From a checkpoint of a small transformer trained on Wikipedia.
Size: 14 layers, width 640, 15 heads of 64, MLP 2560 tanh GELU, vocabulary 16384, 91.6M parameters.
Training: a variant of Adam for these matrices, 726M tokens, 5540 steps.
Each number is 128 + 24 x the weight over its row's rms, rounded and kept within 0 to 255. Layers, rows and columns count from 0. Numbers have three digits each. The size before them is the row's rms in percent of the matrix's.

# layer 9 MLP down, 640x2560, rms 0.0301, rows 374-482, columns 1664-1791
100:103135132111141094093154116118090133134147096129148110117104163108097123126133134129113134142134159135124136137133126086094109094082148158148131127109117114107150153174129142110156188110149122151083109138100183111094144146123108093144119093122124085151131065099126147113119143169132146142156167089107133130139166164107143114088120140143102115135108121108126131144118081119140110128154
102:105151123116097123123119153159147106175148141139159143169129119119131170153103133070127141119101107146116120118138146165085102138090107112130120167140091112150171134136126121127117162176154105119121142089155082141054135152162155130124129133095148130127117113074104110138108148091136119135142108178139164092131118127154146149116131095147128091127118141116105123117101110113141124142164
097:107104095108127152094109128129139092113130076101120141140137174144163105104111126112121137108125105086123120132151137161082120153163109158128096123141128156143136093123125146125117125131122137087131189125138147157152162173113126150122117142113110122094110155116174136157142131143109132132120136157152174073101165088149085150081133138165096128130131108151093134092114118154077149119114
101:105202127147113113117129086126103100139167163130085134106164106117138163167107136114154099118071147117131115087161127146197122107117096121106172153096135120162154131139108138125140161143117124132125124118075133104141144121172122145112118130133135131102140124134122128152093133129133138131135141164127109118148085121172131176121135152179140129131111147115119093122112135130131146127138
095:163117096130164137087081138132127155168162119074120125139109133138136117096148118144153110145132132126163126178148142141133091111056123134137128118173139103098099130169135137162130068135146160166119117131190156132112128138085149141146150101125129116167171162132166152092088103105154150108113193139127127145091096124101135145135143131144150120102129112124096130140163122120104169119122
102:145143144143126131182139096152145170159122148085127140088143124112158139159136132157142110139143131117156162108132071097090112136114151126133058131102168132130126139138125098158141115132109078131141125114156128106082147108154171138171102110132159128140096105097116136157125108132135146146153121143142107107099187078132149094142092106117140113151111124143123122174145162124126163114128
099:149136143135124090164127106109141188148129103134115112115097098143125167078137133128114076084137129094110102102150143097133164174112102132108138122119095119105124127138150102168124178156116128105094143124165136131115114128107127161111154107143141124118169125117098071151108174117121098129110158086149127164150122103135123129125120081152142135138136113109142151117148082139137141163086
100:144108133109104096155082143154125117099094092158099093138109126148121161154111120143131106110087125162097097130140135115123090131117147128143082092122161132155119073144138165144130135129097076160119130156136098123130122111105139158138129126129133094107102112134098126123112107123113126148156098133135129147092174128125197136158130091159176125150095137104104109145153141120100111154147
102:143121130090152125087145128143148100128153094089125156141141125147113153134112155116071154140145165113116088106122149158083199098136161129147131119086100120110119116135153189103168125131122156125144119125131125078092140099128087144125098108199141131120119126128182143154152158117177130148168120130119103134178141088124144138090129093152173128149162137135118149111168095130156168126095
097:153124100123137090081137100122101094134094129167102137139182154108137157145148134142141127127115089140137136142146156158139055123100102144135143095118145130127134128130140132135121145108128186140128136113139092161131144134155127142147119149137133110151144132074107139136087136120156077113104178148139118118101127118111116113130156129122111130149130122083127146077101162109153175108144
102:157188110120121162152119137165137147083154122113120126120104150099119141107115090144157141133115112139106116107142093158161172089128150130103100136140146144176136117115143148124132146134134160114119113128124082126167075131152138101147101131147122168092118093156129106137097137147149141130091119115173166130124109124165114142149183143137094137135133148113141104121099128157128139156094
101:155142089130145138137146086155083124161155119125153104130113159130139116135117152126091112127151112126136098107132149134115074142112097138160082128144142140134125115128109116149123166129134135119097141157122142120137079060150119086119108100132104137126124146099133164091133105172108117153094128149126126172128139163142106111128171102133144193116113122137131123093145121099110119121132
104:091148101123123127114142144147143134135144127145153136125161148098142154101136165101110128138140115142128118135125121138094117138085119124102115124121172109150110078096121163098140157127120167121093137107128182139143105136128159132143115100128119123110135119106118117137107130099118141094128138118156145089142161102144133168138132135105123166113084133146117103134123102152095140130143
101:120152114134108085103156088114146120089149188116121127116116132106099158157132135130110143161101106168159127118139151097138118151132167143110136154182096156093103143150113123175145116108099123137104109161130119100094134164107164128114117095140096107112147119160145145136148125136120087129147144102115150198145112130167103127175115124116126110115137136135142168103140133120090150097146
101:111132155138149105134096120081133115103144109141109081120163081138136135165106115146109160141128178089121135109137114085141139097108106104147100158114134141135129141160114122148134089094119120075157126131142150139126115158143145129152165122117122108092146119147120114089096107171147129111102103112111074138131115143160115100168134103101117134122114128106159127099160145131147144157175
101:125143089113139137098125126156094169129122121067122140121108109106168142136124117124146124137109123098119136106088142149150097086106116125168120122119143170165144140113125145121136179105105100135138081104113126129176074166084161121134147122126108163138175088131162131162092152181143130129126103146151160120096120123131124141156115144128150145117111173109159122107129167124111120116114
097:141116142132106145082155137146105123093124133088107114127107165082135134150122126115137184138137139136153074120118141096137093122130142142177079107112167101116176093155079102081123136160120162141119140088123164100135126128160124143124187155101139084129130170133139126114146144118110142101109113132134161123161143133108119148116107127120124147151104144099122142152164191119103124104142
099:107134156152140154100124185147130097149136134142142134137203145094126135108179160129133143132147086135081054150100138111167163140121106128155108111119118127132162075124187125096172100152133105132164143127133120162113125120141102146120139098126156119101114121157126130152091090097043118126097115125168152138152154116090152089148147138138114130056110178151107093125154127107138118147117
097:136137140139143137107133152125101146154124101127109147122184160149174144078121111053089080117126107133119110131100144101130124111102097153141158124129113110076114149155140101114152174149117112140109150111131107142194101158113122092136110174140119172077105147142155129121100135178153130107095172134136162073088112139139120068176091105079112139115068162129103145117167127123138088128147
098:128162137181074103150133139144160121143091154140146128079154130103175107163111099130157102128140128105109179122127102107126147129176113123126135136148129137118124138092077109117172124111130130141123090153118112127122158123152125130152091131133143102123176112088118108184186100103119145118148137144149158188177091093178125118108144110125152147114106146121152086140125156117145138106115
101:100113104150134084127103136156107132147131085168161130115118135116117136124106072067124127090123143147137115137114121140092082140142105141116128146157106157118170157153111111096141108140149189170163158118131160107097130117121155138129141118117137120173078133125145140165110115128107090112148119142136142141150088134152154158105104130111110132153143165120158150135124141115137091172125
099:190147154134160123146086111137109144162127105165131124126191149112160154168135098118138053126151136079119107159096122164157150073140127176112104133129133145116164123082082105117162118124136125157106097154124102105140111125106094131125086108153142124178138113105112110142159101151185134131147094092157129143164160097097161123144142188180140183135108127120138127090180125118138125131122
101:119096139107173176135136154117091128144109151117144175150157167132094118127133121118131155111190111175095119149103097067094173170150075157135138090141098114112080100167108125142125175135174125138150118154156137131127141130142089132112105090107121135136144108140122148150137116082134143133115081152144172129126101125114131114118145115137121148120104170110132159143104165156116117125165
103:139127128190138130147112155164144132141107113130129152113128110120145164143122139129141074125079133146134103136112149156184083112103128168110078077103146091128103137117122089138135096141122123135117117149060136088159118131112148135122147178149114160139143104131105171095101141220149145116112120088163173144110133131083084093187127171115079150109108143098067115130134175109126125100101
095:098129135100121157077136133121138147166150139121112091133106184117169117157155119144126134119113116167104115109149109067135146126164156150098174171135138137135147128139179110114207129081141127128111156155166136106167180157176097140139157124187085117083127142121104127144139168104164132105099119069114104147121119136141116127132129089073173136132111093137079084133118141144103153124125
097:163114064137128125113091158135146193166169115158142078090095156122130100104119131120143104135103114116119112129123113181111101117120121133108136103134109101109114127086126081119068111148139144139120120137098098132144098143098147107063130180095133121104132145147125146141115132147104119105104126129132118117186130139146117132120093138096115130110127115123094138115102127154103121147116
100:101095131149158146142143169123123134173160128139142103179139122110109157129130166072141142160102119152176100147154134147121106135103118156146141133068141138105125143156112148098097144170092115170131142146130111163139112162067116097112161068135140155079107133115086126119105113135093121095129085107135132093132081130119141120113125140090097143112108126156105105078138131135123111120148
097:119158138085114122128088156142075121120137146095132114151126111090142101104108148133133147125086136104104161149117080144147111146139127129124129136139089131128137104092077115076104078128142123133145129136105104135141128144173136128134114093122149150146116130131164153158147116165115182085131109103137172103124115088115094126123102130075073145107145140145140140112118137112111131164090
100:107130138106138159142151120115120163112157112186095161125093161162146150135147108159136099114121149116085122143146159115101191079099190091157138092135073112142133158133164113097122122159127160138146111107115151126087146129124091143082132119122157138112139144089115143100136131106110132151121104148121154148147128121094117168103162143123130138139124171089136092113144119107088158120119
100:115072137162134153134103148189125111129144119151143071093142161115090118116129140130129110097123116136124099136123089125085151141141126080144118170092156124135098092111128119119119127136122101112118166064137110137123145124131114117144138126120104142096089126138120130128122140155159103130102134073129143123135148124142137138103129134131115142138155141131159074140107126142125135161108
093:141121105156117101139118098106132127130128118131103142141113102168125159119180116123122151158148142167139100113127111102143169121129129116141148107090122149132100104154112103132126141156137135098166119129123145152139126149113134150109145158113094136103146103132113164149134128126133151130151126100138111137109086157104146126070103131142149110103130092103108150117110150130148170143114
098:145134103126177177128095115135126184167142112171123141122100113100114174121151154123119146107161111117151087111157144135137135131081108120143121141150159088117075110155123146099109127090105153171104174086136167122131126153078147133154132140117111123155111160082106131126070145159121161156083115151117202113175114130167110102091117106114120118105101152138117106112110164093110119139150
099:152127088162145104142121139118136117116124118143115137108141116134082146103127140144118118144141107165099107117168116096133141125141136105141127086153118086112115128108148127135129148115112180142140148154155155074107153096148132098160122163084172133107153144143146118136178137108155137113117149106130134092139104160100132137097137143147106168116087160116169145122183158159128137157140
100:130088187109127106094115120091124101144127127142135169131120144111121089089094116101088124144142103086085166144167175210111134134083082161100115146156110141046108161090120155116129115094123165146125140152108128144141086161160155131128130141110144110115141124113150143157123152138114132143169177110152111094115160181144147182138100128130151151142092116144148165102078121135134127128153
099:116099157138126135164095160162115146112125115160119129129134131138108132089128109152140132125136133137125133107133115115112115126112097155154146144104122124161131114118140108135111097136095139132157120118142148126158142082105141155138080101157114152101096098126107120084133098107158138168077146089107129139149102124155137146127138125140106101119146160060131113120127127176139160132098
098:073134141103124124170124135146132161102138108163114143149130096160126112130149104156148129115140147098159127152152102144146127117106117176150127122117090140132114154104105129127159148126125137115097117129149146164152117151124142114134111134145115145095133106127109147127092138196164127105141134175146136094067189135126128150105156146118139123141101164099110123119123116189104146143135
102:128135181078145124125078121112155113123123145107182111123177109142134161141126086077140143133149125106154165164145132149152126102135121099133129131110074141137133159121131140111135114151138119109157160145124117110133090101153117154106152161139107115110153159122132140145114146085111144141158143100146166128136112146117163122098127145183112107134100117152149137082146130189153137104144
099:127145100174133128152080103111126114105137162074158108122121134186149128126138114124111119135183107115096084135157102141104129142084105141107092126157208136193149105113129087117140119143143141095115143141133083098131120169106107135133130123146103153132104097151132144087133122101139137133152141144118112140116127133081127111079124145148132133171118090160072163127113129067129114137085
096:108145139131135147119155134129121116166118099124125147108104153106180110104156157103119172157132135126114092119148150130141111144155143154128139126152100125130111110118135084117144135148147124115126101143145161124104172180077141125103126083141131096143099131104125106093116128118149128137137151142142160135125153176140102148156156110141140092105100116153093160131133147167140107118118
098:133115122143100128128137161122081131124126150134152130078141153056119123122185171141129189149140119123096151108179119126138084117152161132178124093153173146132161095131156136140144161137114170125145126179129137111094111150137146099135148122104139173093081144165137114153143168120177115130130120085145142147099126143166147148089133122123141125145106132126155153085113148129120160130133
097:146122138097119131155129155160107137163135110108149102147127103148161095118106099097179108117164148120112101138112145146131123150096087124099135096109128165116144122113142100151140170100118108136118126162132091138144117091134129164110130073162102118113146153077143103152123072102132126137160123131141106145112069100156149137116106093147142107119137167082119082083129149157120135153141
105:142100099155123098143104152093123140105117124132123135140121123175115136121136155121081113125110074147147149142128132085108177101111155115162093138082118102135171093129129147094142122113140077103112143140107160107144100134107096167126126106125087136167114138109121115095172127123128138136115117176115087160122154148086123152160100096171103178135121111114096163126093110125144123108127
097:132169156125125112129130124117120131134120108135105118127106104102157155117130127114097099128115144131161122101130121139135147157131107156118143125110108165093109117122137122096118147114120130101140153114130173110079111100166120121132060091110117112138117150104108181134130124169169122114128136145105100142145091167138159108125118154108136160140102116092105143131183122128108119180159
099:120154201093129112122120138159116096134120144126155114102147132149123137114143136130104113124099099101125128066104141132149129105086107139152114133160107107131113150138182153113139113140118190102085156139120107116115147132123129128083081169127120142112055103139124109092171152125135121142129145128150147126098091102087157120144187135130080137109114164142117115105085127100159115154124
095:144123086127149153156120141122129149116126109157105146170136142125118125144144114111139116124109121097126139092148153092113126131116104122130126193117098120128139097181094138157126135177143146134130127151130092132156112156136079192163145129100160166126125133170165128157128121150129108119140101146153147108140119108116126149134121143127127170115159168146132138105082101109143141140149
098:145114123122158149102164122129134125135111127098126136119073097114176091116124130113157092104129120130142137113181122170141134144116118134139112124158095138126174168157179126105113123081137149109102140119160122131158146166162118109130138149140128113160150158125067129146162126097129166120161144163087109157127142122141156150162093140189132106140136113143087119133129120112135168110116
100:096141112116120108105137170120144115125084155112158149084155108089146135141133130151122111125100125100077136128139110080120093093126076111121115135102087134076163137128158146144153079098119065092131149135136148143127136149128105146113142130124147144144120166150116089153122147177142086138158152127077132144091062117092092130158140190168130117144139130114125103083176110137131106126136
101:145124199119114139122106078116115088077118123108141146144103135131099124141100154152102121132138117134135128122125121076100108140106164098152116111125099132092153152114112130150144146107130151146154097089139137170149108066126142114127128101115103125140150147147137140136130168081121134198150072095141150130101082109145135098113118153094182136097118145115111121136175119154116150121152
094:118134105172134091112128131150118133107119129106093140149122117153142087131132152135143163147192171181171094085133144121127186140092135150144190122138146101115162124121124108130120140094135137139117098126123132130083141083122098172167074092108103118110127123123129118134070130124092109096138136098105102133147128141145125141067106096116128140112118143149118147123093130117125129120131
099:132112116154109125141130106103112094069152135067095146131098108148131121154062116194160113160103142140115122137119103133127110119143119141096185123173117141139144160141134089135104137113135121110117086100127142141167134109131105135069115127158121121152156111073137111110136068121145128137164151141126112094130118116088126136065122150091112142150113112113123122129123139105137128139080
099:110132161166108067144132152157112175145144081129092214072133115123131084135138143135162096133094108158116133090120117145159115142130137106120173161142116140159111100146140137060110082186096127131124117134154171119114125145126094130138126159122122133133071139093127101096155099168125092090126144100128074177170098150115142111106137110133138096137124149132121137111138175086138125127123
098:136146135120170116136122115113169100136110132116143151089081158085140112112106098113112141120128140118116109149154096123119109107096102166151100096134147131072116118115166148075147085115135100148111087147170083169129117149150112143124128134148166131094119169121108104140098140087158112123154122130121119122111154099113123107128097130116186148159174128108131145147162118160084142089119
175:148140175126145122119148121142144164175149101132146103134134128160143159156162152153129157081136116139172178151132131117127128160145146154134103138172142168136094156146156121082138143129057148153134087121132121103157085140144136183122121136184168140163103107150140115164184082165131115132163142139123167162172123134152156154144136156150125156149106119112140154153115160154168098161119
098:160121161070106126127162135133149111163138119115099114162104111142166170138114146164113151124146159106133116124124171122133103115160190157114155127143115177128085115091139098161145138163133148097125132137116141129120127133163177128117160091125107137118143128178159147113144127137101151162138134116145140117128136178093156108144126168125121117114098133096061157172070111140118162154125
098:154124113117124107134110171103169124132145106152112096154096131119128085141108173149158102143135097145124117130139126093132098139132112139122090123179167130153170097149143125110124126133106146108122101135196128098167172159082138108104143143114134115192099152166107120115145114143167098124134106129123121151139164114128113174152113105150120141114134130115121138121166100115108112118129
103:150113103129129168133143129118159089098108128146138122165125136143145145148182093118117128155116145134115153092112146134147114113117121077086124091099166157160131169172127108116116079133118129121118118115107143161114154140140074138129131130179091133125156093170160132128149120110141195160091135093139095134140123113105118132126177133146087165126123106158127107106107127151116141136111
099:103113106127104114184116119096113102117118142074167104190149097155137120096118114095107139120159073145135121147161146143145132134090152107110151129101080114110141144139153118117152142135128133158123139128132115142121133120093140130136098159139140116104163090144151133076148138141088135170124119125141134092110105101128112122147141131127141117096138087162103115118146155117171131100136
103:102155124134124131125151131181122095151100162120141138140148152130160122096109122162134131072118148148106133093098114108109127107124128131116099151074092150153145129108152111140120167157110128132185131180154193134106110085102142142112133134141159081160122139165097106178137118096184093094127121140122167164098123116127151147165140139148119080081159122111147123149127155123108158150107
101:115142153147109106125123149098173115086148096100114128116147104155158085137140134171110126093120143139124096130149148191185138125147126141160118151128152168123131103131171104121114115093066150180142131144133147139132077164077121141140141108160127077106127156105157175117181140102146119082125154093177153105116106153136116105091117162083120124142131139122087147119088101144144142163167
102:127091148134156114142115151127147148102135123109108126107072125166127136166156104093140124132092129100150122098160140099124076129114149131116113146094120124123137141121070153160178140087157082138093082135133133119130123125140110112144097105136149118129132121141127087118090135100163130111109119099150061136102115092109106124148126145101178098117095098124099145137134120142133137115121
099:119117118117145101110116159102160159089092182140128120138130105122152120118147114127119140126135162081131106175094126104139130145155122096098081147103082162118128141184091136135141159113142165114138109121117163143107085128117116092131201120117118089143100125142153133115191162113144165129126102083128125112132157106156143115147159132132143154130135117120110125111082148105142147122129
096:097147147120133157106141138112113108089086120084152112132082115129131114105127128103146100146138120101157117123180107095135161104105119121118116113122164102077131114131157125127106148162126073137142156096141112174150143141094154145114168153131110100164114154134136115157072089151115100163168082121113086115159118142130132109119123071114152084155164124116116176089152113115093179125155
100:144136107121141124177140158121131104105152128131123121143124162129068120168098146128139118129128083092100122127119135132134167131144140117097134105097152102154151092145109142166115158143121105097099120124163090146117123125100150139117098163117117127140106145138115108177153111190126123126070142112111164110115141170116120182100113144123128135133145139120121100133092120117095104129101
098:138127148151122109150136136129119163136133156120144114076160148138164165103143098141122103097123168131099143109136145127141064108136108135109119119116125161116116132163172130149092145074164121129163115107098161152165108128163105120125118148138146115101145154186151110167112130139113124143110153172146171112171145124087143134131126105113131152115156150108119131130072086116130145117123
100:186146148125146141141135162147150075142126144135131147131128125062144175158124170146144144146141112132113131094143128099166105116137147148095119101160075128116102111110122079157100143097121124140094138105113120106125133142119137129122148135146107138156124147111104153098104106103127109150107129091109135147140143143127105142129100128130112150123092132149142147132106142111112146135160
097:107161115122117158156177093133104102125126102118095125144138086111158116099150113171122128135151127162118149105104154146166191095164129091158132151153117117137162144144138101115142114096096127151160119130097115116110113123080115079116128112114127114115148101113114128121185157132119127142127130121131101121175118158134110126099137172169161096114161123131055135145116114104125138109139
098:116101122147176168084147147114110133136133127150140111159113106132146151115161100063086122138108151090142160132163149106113167152135140107089105133129087155117147108130126123101114084113133108143130093142107122139123136115111132109106156113100079114113104175167150138112124143110080100158149127114110101119123142133186113091103134116130148142120159144120109126151140144119104133154155
096:123111122077099096058144143078100099114107140142113120119125083164170119127106127112151123127123163110143152162109119099109169153120115124133136102151117147131121119137153126122130152167146117101142156142143133123114105135100105129125169100100138140103119122177107128129120120124121112102119150116162093099141119149153111116164140117143086125133139082112136159118118125134121124132149
099:125112119164117094149100093094128107118143106118137136107115147162138122108132102124091156109140095152118108123134138134119173158125135138103118089133117121150177102131153119165124150115148126154172183160157139150130122134134060121159160126121139065114144137124098181122135150135128122123154132156118089117113133139155110143127133091158157147135118116161157153095100117114134121078125
100:168130063183111136123155161135107122110072108106101118122094149117125096143161100100136139117163087105105126160134121125138158160131095104113139146107143118155145128142114159135109114146154137129166111154159099140159158131132135123108114156119133117115133071095138127097094141126145140116083132123098152125120134120111145086103154112149148095109136116159126098105109083150140153147126
096:130138108144117180126104075130107145106143155143110088121169115130109147120098133137127125094110098145153087157140090095144074125120115160112119115121152131177145110103111120156125132070126082172106119140103110105092126096113160140156126104164097130127125122114171124125161087194124167125151104105161098182147114154133137163115111097097134103155122128141150147138134128127113098139113
098:159105196080155128095167145160135146118148120148157122139134123136122122138157162048171090123107125105097106175125080117082095161124106161136145133141107129089117144128127138143190103147132160102152140114124125111061131134091153109136130134135143113124125161103132125137139128168117122147141149120139075148079119150110101108151169123142124177128192124138120123174228124124156148139112
097:142169132127109135151136114101165146090149083102101153123151112132168110111129141130141145124140102119143127118128130146055133148113105133148155137086082128115114086119141135159099131119092148191148113122140120147105144107131149116108104142146119129146126142151136110103171131095129149121126130122161121127155091163127132090107157128127100113162149122128118128096134112136160144099123
099:175106097120113081075149112166142134104120133119162105117132112118094144141118146111125159099118104113123117115083122117152178164151080118102146119117088119170122096095126149108127098121125101131141121143138112103129114098105145146151109143156167105101096135129102105135141118133099140105116098136153117108148161116160159100117117128145128105089122140150112132113101106110158140097138
100:133101138143163152169139100094130100125135126144146117106146102104164153155142133100100073156135133133092118124157115115145120146112135103108094152104111122146081122087106129107134099170117154142104116154154130135162108126131140101083123063119149125145143163143090109085090078130131128128074119150133093158145071122140127107102108113096135124156101106097101144072146128090079135138146
096:127125129139153094144133093055139123139128126133105119135113132148149112146141117132115097132127138089147153131161178129118197114155062095051080113136159108135125141114122173137115129163159102131067156143116094141135092140144096102131164134140112121148178148127084090138135106146102114091151131082152106163135153119175136129171137151171146154077138146127101120114141090124105118174144
100:107102110109134156116127128108121124113147107163112111144160143104119103107129112120142103065171152138155121134085145116141161104131070166143128089114118168118117138132124133117131152133122120144132115098140141095139103096121057112088206121119090138143159182106127123067102135142127162150099084129144126133109138149103170137122166149155103107099143109082171066101100128125131135152157
102:120142150147117135094110153139148136152082133103119142113111043125135139129141136105139127184143128125124135128111124118130149132145134138137140148112097152144110158126105139166118108129142137136145119131161137160113143110161112106128192100108095109073163155149139147095145111158146108111088099158170123116112168136153171128136133151129095127163100175111151113121112163099155097128139
099:057138083116138134166121160104172065134120170140124138133114155153075096083166126117166123109135142108102120159133144163118151120126128136121139126110086164134094133142098092120125112127114159140133105126135143120172133113087148117139123181152129114126149140099172136101159113147052167114153144121131140123088119128125092092139123121136118120104102110122108102144182093118134177152160
102:147098097078139158138107146115142144168129133143140097116138111109129114142144138125133133107087128156131139087095113093093134071178148127121138167163141105130146136178060117111110163102146166131079133134123077140129134166156119103120129162138137141125117122122161120142154150130130128149139101130132103163159122146180137125121167102145145158126150117129143099146145108104134110117140
099:147161118142117149127139094136138163147138103085167182167132137136072117158094111128156181121164111155157128116119097146141157141106103098126183092156121136117158107125111137137142125140112134138155149126102144137117126092158139109133111156121122162128092136116137125128130108128149139123137126126122208102130128117116144137111134108134121142148122141118123132105130125130133144099108
100:128097133127100086095121151125099144123099122135125153131059099151128141078104180137133131152138119133076141117139085106169109141126140084135145133092173160145114115164108144120113130109129132139117120114127136146140143121160136128105154139106118114144147141112129133105103187138144141113140118140133133122097124065153140086150144115108109151069150110142127145128102088131064087136131
098:110103088137136144179114140134124132159122147158111119161147070137080123121185126113122144179116134158082129100150167155137140146114157123140141113110086117122101116177122124144174142109133111156140107149152105117133133077157132176119131055151142118125147130133090076141169093156135163154159123109102144141095122068116131153147110138118096127116107140150088169142159104089097119144119
096:132145165105150164138146147124114162133158117129111178172128089124158116151112122149125172070134130130107110098122088141072103097133169110177104165099117073119172163137117143152137138131103147131156138125104142167145116057125141136128104125136121093160131144076134110132072151142078137141123154172115115079076107148148136127124086116102137145138122100120140098135102138119134172148135
100:141148143108162103142116140078123133137078111130134149127152110124111100131169159125130102112125147144139097165134135083139089083096156179149121094146143128115152112067086133103135118132140130131095150107084123092141132137132120154131127128124179133157150144111076114128093149099173161121129119130109150140137144098120141110089150117100133102161143117136113176176177125140113160105125
103:135109137143098152143116113123173104101129116076167106085109107171122132118174122121101149097128124121134114171154136140107128144122115114152122112136130176136109123144149131181125157120136134132110156175127093107100121150127129116131164113108130127146133161128157150125115145108156108073150123185127146096172105144125134145106126181144120167131126114121103157127083137146123169119135
096:155136155118117178088123089139132164122119136115152159131138123153085157132151152132138163137114113107097156084128129157121167137111109140109119080122187166098121140162141206119103103126164115140164157127175139127124157123137095138147143129077129165130136136091126150131117129122131168119171122105093065161158117127091158107123153148152136136150142152160126129151117111137124085192134
098:107092151147100104099162117132143127160118138158192144149155104132158208143120103076104123093132154114137144156128137151105130109145192112152139129127157138112149114135139126114149103105126083119145164112087185138071140149098118137130124153152085097117125108118144127146159099126115091124138120158128105148127128123115198153161109169110116154123116145107136105131139162149116130129091
099:098130171168105147097110158090103180116140117136147152143108135156150122104116125141164169149139121115114099146122102119115101141131137141115122102126140127135117126145119108140091123113125154137173125116141102128092093177113080103177188126132101161121151151157188167161144154122158139145125134117127144094160088106142155143117158126141110114137108127130171145114123163157144138171124
099:124119138162102144116116075176103144118160112126121094152145122105144163142109129158117112126110098159143083143162094130105161140131117138130116115124098128125151096165144109139193161150170081131143109145103154139117127111132129104092122104110167109124160180099143135134140102122162118114114082105134090107103114097108143096130133051139157114093195105079170175138173082098144081153139
098:153099144124102106093162133071117128129117099163084117123122083144148144127122103139135104106132176131090108130144122124107131151158108146119073116109163098121157143093130160144145127127156134118142149141114135125140115190131066139150141078098156183130122116177128133076160109113145118105115126172150136117089120138120105101106092138127110123159138145141165142119106128161110148100093
100:123110174119107140117154147100153132112120119127141117115128150135140145136110120113132135100154161116109148127130122110153151128155143135143130143167148142133152133107138131132096109157128136140142109147148104133169134156121107151173097144116174137138151156134164129151124112110134146149146099139102192176129139144127164117126090122118160138117087117128143141113102085095135130137131
101:133158084115165140138118145122120130176157127128116143143168113139123080131116161100137134136104119148095097184137148119115127105173072115165145131094160100113133180151111106124172139191129152142124165127134119129175116125172139080120062142134141118115136095160141076146110130099110143098150154150122160135073116096106135179148126132138184131095107102149133126123111129133138171150138
101:115138166127084115124134149125141136147070096101150146128115109080139169132123120111146133115133088125124151126131126120169145168115151125116174113129118126136153103156149127120119130117130098130174142151147130134129125115140085144146094129126142156149143099130125141077131092089081105187123110111141166188125173106115127123165185072125124114105156168108183168116104121108154104142088
098:110129104111097138134121140096132147097172130127108108076137124108177099153121106141127095158125116129126169130106097099135117115133110154167170132089145119089110104100129130155141155126124120142105110077118148144097143126110157162106093130080141150095130126124151108125146076129139129123091171127130126152112126129116096107109134071120131112143082088106087145129119134159107076126120
097:121151159124097119171121109108078157069128084183149144156139117134107149161126137135106103170139149161150123111146102169142145134113104128136117082117143114076143143118109100165103112125121125122113100146129145134106117131158146124122105096127120140152113120150108120124130147142122121166157142127139152117140141070127116158137129103126101105157161094152162157106137118113119152114154
101:117084134058146142149097194142145109124135134116155150094117151119182125130156151113087143154154180122089144133108141107096126091138143132106133111115142152109112082125119126169099100138109118137105108120134127144090124179118142111102112132129082137091136144157112123065100133153148101120100108152169168096118179124108119108102097145127096123134108160100135104158081157107119153112153
100:139165106169084126081135142187128145131092129140084149132146087143173135110164129103126136145169159130140180126102141174164128139149117137130102132141118125126150129164116136145161138168146142098102104111111092159117146188109138107152110145119172093118153106116087107148121092156093143142150110143116169102092130134125157099136094163113132080126125147173158145162129124093104117143139
095:126136167148157081155108149126175136109114115127101146115170106131128135150125099114146162106122132099159146125096122149179118131119118141125151101137158138163180127150159147153113110131095136099125137131161168172124153135116089150103092131117085104132172127064149139125100107118165124104159161073120121119106110144098073126134075099102115091129142162089150139116126144118137122095141
100:155137129136146138138158114150135151164151147100159110088143129136150136118117130131117091107119105123132138143171106159108125114138114113143124114124115153099081156161136156148117180135110139126118134129162158145141137098124133128116147163104143151133119159111183143143149113096105099113114165120140170103173108131131121175127085121130106152124095154133135115077166111137110120086156
104:124098114113092153128144147129133095105157104127069162137171114071124155126110122143149132107133140109131122149113127109130106102152128105169086105105113124156141114146161104142156144112118101118172117117140176105136155092103136104126178126086161109116115133120122112121151106161137131178108104155136173139141111114115131125125123111135120128133162126078102181174102081090151100090109
095:149073135133115153174154153135088120163187092149116136106163101087107167142144155143116122130152135130128114115157113153168133156145118113147088180100117115151088115076141118137130183122158098094119139141139150110127110118119107110124158155144145139095116130116145135132157160095127143163106055169089127117101144105112123063122083131148154144168093165123089107129058149137132122151157
104:118174090140121102105162119126152068136122160092138106156176085116133149151177130136139133134124144123129136129086137108129130123136178112161103129126134134131156134126115155087163155156143085154153093191107164137088129163106123137117141151171169158110112116135114114111151111136106146116130102140122139134143129167134090122139165123080107139174115103153138082091144131093105116146111
114:125103136083085129173128147184117126139150078091115143122132111152111155120128072134140134085139105165149106146091107108124062122131139123116112154142117104124110126124148111113140115058019083127110088067119085140108121102106136111115098137174129111150105099136110125133135075127140115100137128119122149161166116118131148123128110124096108147139093127130137117113091143117113138142075
097:149131118134141084084084157092109084148117147099175133090135069133065138107113112149071098144154112123145117132111117134141106105098126110082141156158124105079115097130126094126159089130121119176139130151163087144138095155110154124142127113122137128138125132146091134128116135087096145148080100099123082119131124112106134152115125134140095141171123127140106165116168149082120157132114
097:137146126087124132149111156131144132109123154154120113151106105168138101115147098142101155137143170110151137121128129109112170130087147140160140164107158115149126164166141143127124130127132097121134091126130127162059095133134120176104142096132156113108138092117160148127137093137102142130129140096157109104142106083127126082154114139110128080087096123159077129111138115131121124168142
099:142115070108085136128135158118163122137088150129101116112116116124128144100092146072114118102138131128072145143128159142116147144141144131119166108100112112109094163145068146132162059132134131156141122097098107125123157170134117134124120140126095150115133133101132129122139113102121137121117159127140087071120129103120076132096113122103104126126168143144118157122150102128131115167072
099:116129167118106108128125143129134119173176106098102134118120158113135108145144133146104163123103100131119111122114120146116055103137156102113129189141167160098109119114127120122123162142112115134096145129085107138123121119117161122123098131140143088119111118180163203145127134151101144143127121131127160158121092164129115087154084117122113151130136128146100096142132132110099073114133
098:167145135136132140140117131122180136116115089113071099104119072124137126117153127136103096133084185168136148159123139118131122157155116156164126152139116134162118130179104086134154186147153146076130120149105111153092112142140109112090099105113116104120149172118097135150148124131123086132139184135121098171114123150175102184179123146094122171131098084162136166143182089114095123120093